{
  "num_hidden_layers": 11,
  "hidden_size": 160,
  "num_attention_heads": 2,
  "num_key_value_heads": 2,
  "head_dim": 64,
  "intermediate_size": 768,
  "vocab_size": 1536,
  "hidden_act": "squared_leaky_relu",
  "norm": "rmsnorm",
  "norm_place": "pre",
  "norm_eps": 1e-06,
  "positions": "rope",
  "rope_theta": 10000.0,
  "rope_fraction": 1.0,
  "qk_norm": false,
  "attn_scale": 0.0875,
  "bias": "qkv",
  "tie_word_embeddings": "early",
  "parallel_block": false,
  "extras": ["gated attention", "value embeddings", "learned residual scales"],
  "init": "trunc",
  "init_std_qkv": 0.0372,
  "init_std_o": 0.0,
  "init_std_up": 0.0372,
  "init_std_down": 0.0,
  "optimizer": "ademamix",
  "learning_rate": 0.000424,
  "beta1": 0.9,
  "weight_decay": 0.43,
  "lr_head": 0.00335,
  "warmup_steps": 364,
  "schedule": "wsd",
  "decay_fraction": 0.379,
  "decay_shape": "linear",
  "final_lr_fraction": 0.0,
  "batch_tokens": [8192, 16384, 24576],
  "max_seq_len": 1024,
  "doc_mask": true,
  "train_tokens": 132200000,
  "max_steps": 8855,
  "dataset": "wikipedia_en"
}
Each number is 128 + 32 x the weight over its row's rms, rounded and kept within 0 to 255. Layers, rows and columns count from 0. Numbers have three digits each. The size before them is the row's rms in percent of the matrix's.

# layer 2 attention output (transposed), 128x160, rms 0.0929, rows 8-28, columns 0-159
101:120117184156110137130088158115142128087103124141135152127100099175134162168055125131161124144125172183060131138129130082107141144142121128172123089087139153117128098179084106122084146108111126085017117165110127114116214163073121155126134161123138073157102124122123076109117147142111095158157123110146122175168149162185167134133154082204079208159090139172076117085186123071111145124137133175124143153113145127104141131140136116158095137090149106138139088133089156075127134079056174
096:150114114136138116105116173051126093142158185138080201131114172069134113132170104149136149120090076130137141159142097113141117187129188136103135130148127090127128146115131120160091137075185098067087131108136116133158116062194153175135082173131113161167144171116095155146169146129091176107125072149057146106099142130090142086149064169122105105138091138206117199082108172157132092129190124104098122153162138134076163148173138092129171153052106113131105119093118101131138121153103130
096:100118072148103093100161131132091100079124110134150140135159161122121148154156139106156095126176149109168085140156135146119167160104163127159132144143118119120066136094169081131149095144156106169092137080144138164124166112133149082067117122108095099105149094121049146149125133157074112090121172080164178123073169117184149150152176145104124163113115084131202143128154078061134145082161108140174144104152100130157111104092172155231096169180107103082077050161149136122078120089125126
089:122177139127124114206136126127086110098100114167138128106112074130112155101121163135105090168083157125129090067118126085129124063106073192168162122187099092163060140121112193134162128139080125133105148113076075167131044103134107113162118119136173168146101134172074120141148121097171120105143106097074138151082104152135106064085156146091086114110151059106122132119115123078139099111132168115089110142101173222137092137099121134084127089140178116102122141130102137158137178174175138
094:121116121168125105084155175134139130160137086089148152164147069178163100116160118117116076136099154161179127106179121134114111106137075114129119152123151087156133150112216118141174104159113124170192131145121098087116056109159080134149181130090129120111141110088140134143128156168105110156119130105138174135188124128106165115128154114130116126110116074088030129144092079178148152074083141105165112140193175095162111124109063082170091122130106072116073123155213120096137115122073084
106:100155125173075144094113148121158109115169110118089157170113157077182125184186118144138101135100126176135095150092151134103147085189090154104104114138146095154114107068192142150097114127191124063122146064140075105168155099117132091100068138102150136141147125169110109078095158131171069140106075103126106103095129158137144149179134147136172166124107159114156115111129180229148129142080156078185126145077124151141132069184111154080133124139137198134180112112124155091104122113109144
088:110101093161128132085139142132174118164130128116099108130148144191194142122135099098116158137092131136152147084203150138121115207131139138079155201150155153106116144088136146083170095090103162139157134163195171079155100123148154151154134129079142186119129102074140085111133166102132135117134146096118146071077053153180104151143173107112117128095107119130116092110039138178097185159086164196117181149145135110111119159092106129126131088040137071093140153144142134103093115141158163
102:119114104107154131175115146170145142140121121145175154124120108125141164118130233140155123178119116141069121122120138085114153141108216129123142124150084118164036139109164188128078138080135186127108074166102149148125125152126191209094112114093125097122095153098093101115054110149086086127159132169088148156138078105110121130156131170132178124139149130137087103093137105219116114093107099148152082099131186126133126115135204083103122180140141146095088193146148163116134132140116093
091:105121154104112150123127117094148119128151103139136141086161155145130086129112153158129117174112140146158091153119100134169203126169205150108158064130139078125121159152116151129101128123127102144207145122093154132156098079065067053131128122141169164107180067133147150163164124173112110184139121138078145122130058117154160131106101129192116132092118147109128094092159088118130122111173125059116149154120180102126179175142081108108059162113166129126100086125203183115102102090211144
110:121123151121108100107163147066126097148157126142180151139114159177174115068140082181151081163105071073111172131069162090127082110074117151126150104173094169161105087116157142168071077113151167103049128152111121137120109137135096070116154127075166103128171070068165148163074168117077102101146087121101135129125094151138092156132194129111187142101123137107146163122180149091100126135163149153059123158102088085091129152098108136066137150158122135151100105112082145102162104141145139
091:143133161120103131116145121128128120073119103156128137200076113127087172107127131085181099111118147139146071133136075195139174089118097117168162096134122098123115123116048100060093127132148095098155175074189102114127127106108108083178135127129148107101104165146093105139149164115169066107065108145083153117120098133124162112103079069149130139186158044130191083156139163101180149088085116138148152115162098174127126109122153129146156182100048135125162180152144095097121087146144101
100:103142115074151110131083128147091133130114121128123109109129160164147118105122128119126128144117141177243120094139140119128110125103084155099116100076177151154091097104089152148077123160101133170119177115182131113146129071113167095146079140100093098144161185150125123124183119057183125191123197123111108140120109115113107138152129153133117165175091177132144046110137127104101168112056130073077103149116158199082157128122107122165099106097130100207099169140137132064175072114107112
102:102119117123081150130110161137110115095138111127048075163134076139140133113122068118136098177172154142145161139119187085171149112172174155126072097161092151176137098106139070169099167118104090150128144109103121092187128119134057122141097117136123104138132144082113110099115141160133152080103165123188153163079117122196126135169106096146089131171056170115106140101108129170131125148063089154129169119153167144091133117106200155131118078141085127081113149151154095075124159096184215
095:156120071106164100127148140116100152121076176082107149137128131137143095156161217149130069162124131146149151169171079132149144184149143113145159141088115059101100162119138194103068130188176139089135125119099164089111106105133112178124160145094127131126109043136073091086157158212135115158151068191132155114105094156096152138126117079127106160113104065137066110096134124102105115132090104105145108092119167138191141170136046094125108091098110153106165107111103106114114116129147099
082:159165083150130121121138074129044122137146162176169104122133092152123188143117178140107083114172109070186094148123146148112161109101125085120180137123165113175210132071153100147115091183107152124140118135162134078103171149141087118142094112179128152168119153152147023109151124115147113157158199160098070072093098116192112160142105104162160126114155135090125109137155075121125077148142081119149086179143112151109120110142133059119173098149110098106064147122119137171139131108127116
091:131103078079114120097133106128170117101116101146089105114065133162099107113107107195150089091178077197093156113104106138074133154110130086138128144165100153134090153075125088118095105056176124143115117151140130119132083114137152131160126113144134117109176140101160077029190115136200122168093109149151165120182095128114090113098111080108193182168115088081149172131128097142116163128104179101158107110143125102080171118084107145108133128167145126154048111128192094153141166092112112
098:130116078116112117137159115086128143146121134142143118180077123136155186127088086120116145140145201167163094083082118084146096118118172162127107208189075134130101119136096152117201135129137141102143144179146068153157151103098183226071108153092111063136088137093105130131098127186156097123137144194142095118115115113141227103146102109104126078127103135104141130138139091090087121131136172175138120153126109160170119083112088117124109057132161135119114155127131122150162131044162117
087:114190123111123124174151093125106089169079124162140120094189142179082155184186166082126149111127123088150090077100099109179130129114112125126145131086158134069089139121101125152138173125148142134089105127055111112172045145115089124127195110134126090149159134145095141157170124161111133159143140092155136131145101109114131061154099121110083186157101090156144117152120115174119122133068097083096126176125130107120103118101172093152227181156187149183119107110121172136101212127126142
105:140150141101107139149103135114120135115168122110107134082088122127149160078097127112091112099082099158101088107112110153125149155130151121135140102084143176168151146123068119085127136161130079075065163124091107123092116068157126121128170063155135119125141092113118095146144173083100176099129103152143135080059113169133065096111025182161145131113166117097168131121124108089162101159072138160088124110106081109088124174104175030160071175164114164082090118148104065123122129155156163
100:144139118094143117171111114054116124109152094158110111139155131156058123144086095158050115148103069151168180196144128146128065077156157163108125216087095075113147138115099103146167110132115121147143138169100133131142130172093140136101110080131168129175121120155116139121171093127165017124159102115117142119111093182149122177170125064138077179104165066084189136062129096126160109189126159144112142133132165097141125130102113152099129095108171079107122129117124126132134125142072113
094:182146136126071138105160123098113104124100117134113062163199132170233119050063159114096117070118056124159092115076179148149082145169112127153096108140116149184165125141100124152093088169114173145124160141107173117125111091116155152113093151127132099128138110156110178137128175127103187093096117132103182159171131095100125119112092118085132115095164160150075095144163141184120159153169089124142110111091174126094150115125101134158201112113111191143166134164137124101149158093098174
# layer 2 attention value, 128x160, rms 0.0946, rows 9-28, columns 0-159
103:074131144128115171194181193158130136184121120172077141126115145138117073112103127164125121156119137124149185207182100101136106136132130099151137127126138148071171091114144181128132138145124147171117057158147070139114161209088134160141121105106133122103173138104099132115147138025137098062109133089109151106150166147123183075119161121123164187084183110138155118153108143142130090085106150134133109114119185159122095163175153138122144079135052123176113140161191181127113151116134104
105:120169134090157194103096117161094146072124127145162196150118189115177051023154153116123172130130195125102080124160124132117136148093110079083094143156132171118129122100143150154135095151059179150094136121074140118095132117116124153073165118119145146164143138121124167064085097084083151173088132136168110138136100138075130192148119087157132099127150142109147081139137111192100119135139159122129157120152177121119151158158136135139055101133127174113157168098115111164039136126126085
115:124156157085084139175214096146079112148082150167094114111170106147089069083115157123148145170124119134113163115133128160127087096150147095062125236178121097137177143099096085104111123123136077105150136093121132126160157140110133132072177091134205139103134149141143072157183208147136129104136098110138139116137120106136167090096127123151163109101157151139110157134134087155164143122144096101174104128079126120108115173155238130135137103132161151146161135178090064113119121188144146
112:152082166179122049074083102116175094139129133095123153145099098094159128112143144139127125100127166132150099133126181134146142125095164173120094124121133084209128120147164087113175170163050162103093161110153150107087108126159110139152183113112119114146120131138132135116141090169135180163067107133145121166117060142159150123131114135190123105126069124161140167073162077046115141157096149069091093138132097138147127117118078152177141182128137139059129116150132083208082140102066126
102:154151161110153084125061151202144124181108144155141128185110106164069140092138079175125091120111120115126116140174136183139171136063174166075154168147135098136152144187120157113085168099128154155108138080087096123142137120133189138122055130112156156108070159115161182066081108091128067136031115148174158131117067054178151130160116084125152127166163130160143175145130116129065120103137136165104141111152117148131158141175132123165115122145101130137160118160126078113150148138107151
104:153095148140131106114094105144187098142099110114124195148138140115121202140126141144149135130129122137147115106139150184151097096094146109127117093154097112140090097150168136143139071114147135093145126153200164111040091160147082141206090122095104114077119137156131067122120111144161161153098103113147112122117109120080050065113121115131110165153130075189087136085116057062167102171106138140118092118151174147115148146103126136146144140179034112110104114114137119147041119167119207
102:130165181092140139043143097185153099110067139117116089103132141122150136108121121087114136162193145130090169145130129124149152103155158175201153169136080132146067125100100106102132133154163152106058142152164096138125136152092113200187116122135126160080111087128150175166150092130109140124137130115075134107155122125129148160186178086079121120175150144129113172156148091085142077109128162085134090129131079073116142143106079156128129109136094199150110048188175157143080175141086127
104:110136120179104069120124117127128135105140118181130117155122104112102143174139172164085146174099148117114132005103128174131161141095050153207139150184106170124106185117117119104158126108116081118132176127091195116173175065136130131093129142115172171116124128111153137102129162159137153159157088163150128093132103121193126103135103124167138146075136185127131111139125172098139123164155096103113136138175182138151100121212072202185127156178158132122166153138172110099150143107126145
109:079078129157137111142118124125150114086136135105174136156082165090175142143140150132100114083106166130096167129152134133120110144138157112110130115183161107204195105118083192165134078151114074113115088133165181122118103098143089137141114115060112066086138131123123109088145079088122226103176138121162121063118089129096138095153159151137033153083123149147132143175142118078127161081058085174117098114137124144122153095120129177145068097091081148194154139132168124124119150124123115
110:109194183137136139138128140131123128148133121159133064144128168150112108089127129160134137166119068125157082126130123136106155127119158086095169162157191095106102129123099136070144126066202140172188151084013073140125129181205141144082176141124130155183149140125155107147128156119148065145137083130186131129104159107171107094092120118153131082124146180124154087124168124187144151128160166114174144136051139186084161125133130091143150146090163111194090125133109131155126111154125110
106:129120101123097115176158150107129156171141099144151134162109103119066123173169117123077132115133204124051130118087154151158104140168140178098107106151132118039105157137166157065116130118134130160101169051118157094123128123134104094165092097151087110182135129149172095152095144159116101156067126123138143198194141144090099078095114148133163161090121102155128140162109134187136152201154165173128126147164086140140118147164174122162061098114188116151133113056117118135170136171087160
100:172191181150184079128094068180202114122111112137109107146104106187087157133101178073093115156153124118100193102125104172121116105043077122131136064169116100120149147154106119110133111110091123137121175116109230131065161128146140137063132131120047166126102129127113121079107126185146119133102079091186122121141104101142115129157089132167160154136112154153094123143095102136101105182131160147140114132125148117090143137130101130112100143107108174153115164070161149112144071096095180
110:137132136136134165123158176148103171148112127159091087072146149137091068060086115196152125135145129139159133116146153106131176133129175144114113178105141130129118140080145111172160154092196116142119131139141094133122173191075108132168160133117131136125128114108146139158153139080156143148113130078079105143125153140106165164145114088083179055115160089178178145109160166106177107155167204079159118128122124147107108143158085139149136139123120144102060131240160099196103187126163070
105:150150131115132235163211146125060157135121166150142150074081143211131085161115129131141133154144076153132122144129102127063174137166136142090178165109124122158111118109151102067117190147162120126169130096123096132131102089117107109143114139115132147126169160158135118188122196116108090135093131124142123149157165165103120136091117171101100119114120112073180136107145083150170133126151134088188133134076098054090122080115182063057157105122117061132147159133121137125157116121164178
097:154129152180110078132148170071153120090129105149116115066081255110106125124131161143157127111129150130093151163112165106137142145129110146139032201114111082106144085172141187153207135150124128139096099174144131136049119113171090116184137139122111135133134126091118124128131080137203095154156139146130180138095121101100113101090145166132100154115130155121153044149099094091119133131124093098131148129138145068109121101156112142152145148096105143132194115127116156160143146164092197
096:085096151094106112116156129138077051073084138086130120124146130144043155115128104094121119113190122132127160184115111106119091149215136085149107080192110109098131152120161133039113142081168129090158137187034180136132161103121169101120119140150135156168129153077146150121126130137121177140096125123080120139157142120165125171092097154138132126128122163112105148122141104067154131175097109112136105123069167098087153112135129181135173095115127059125101125198104114082188131146169126
109:128174117067107224119164090163101135113130136174133126136061157141138087081116107131150115170120144132136140096108103141116126063126098087095103158079208190045099136127092129144090088137113148216089128098136185145148186103121126123091195107117124155129106171143185112135138174125057121092103134134116132182098137133093165159120122153133209130133150121125099163148123131166189116062125161067158113139136176109141101159163118125096166119130142120150147089156107086108108119114104136
118:094193142181105184136124177111118164129097150145104146078122087131086070124125179119054148149100089128138115134194118130120126095121176091108170129111179095078168104087085138131174168115191065139159120177115107128127165109196136122093090106203124183129165141119126182127172173128116087112191123093161142076118102133103144112085080077088131136114131120155158114164107121176149103124123099128155114116066133113106081157144185143080158094122099108140151150080135149101109107144165076
104:134122119133134144142136175115111137071112130111082117107132091125183053173128140156154125097119110128114130060130101124111104186104135127076052154124105163206107091130100130038141153112209099085114072151146123140167097096101090134077057153110079131110104139137064147141115194175123129114153115122113140113151173119139119150084115155131113037129131124103134124058150117114119153111158077107134144150105116100097157148172144132134138129129097104180142130148154125133102171213154210
099:142104144140117125125142153124153099243142108136114063153072104106117127129093114153027084110210122139126178081096054102106135110118154136135140112161118086156132184073135095134100154178084093119093162125162175146130154185148102141132164130103145117108120154135139143149173171122104138101109104108164074085137121139112143143143078109147132102128117155119088205156116123125187117166087150136151160104087142130144122151077121123160149171106144100150126114229087195169113127097099136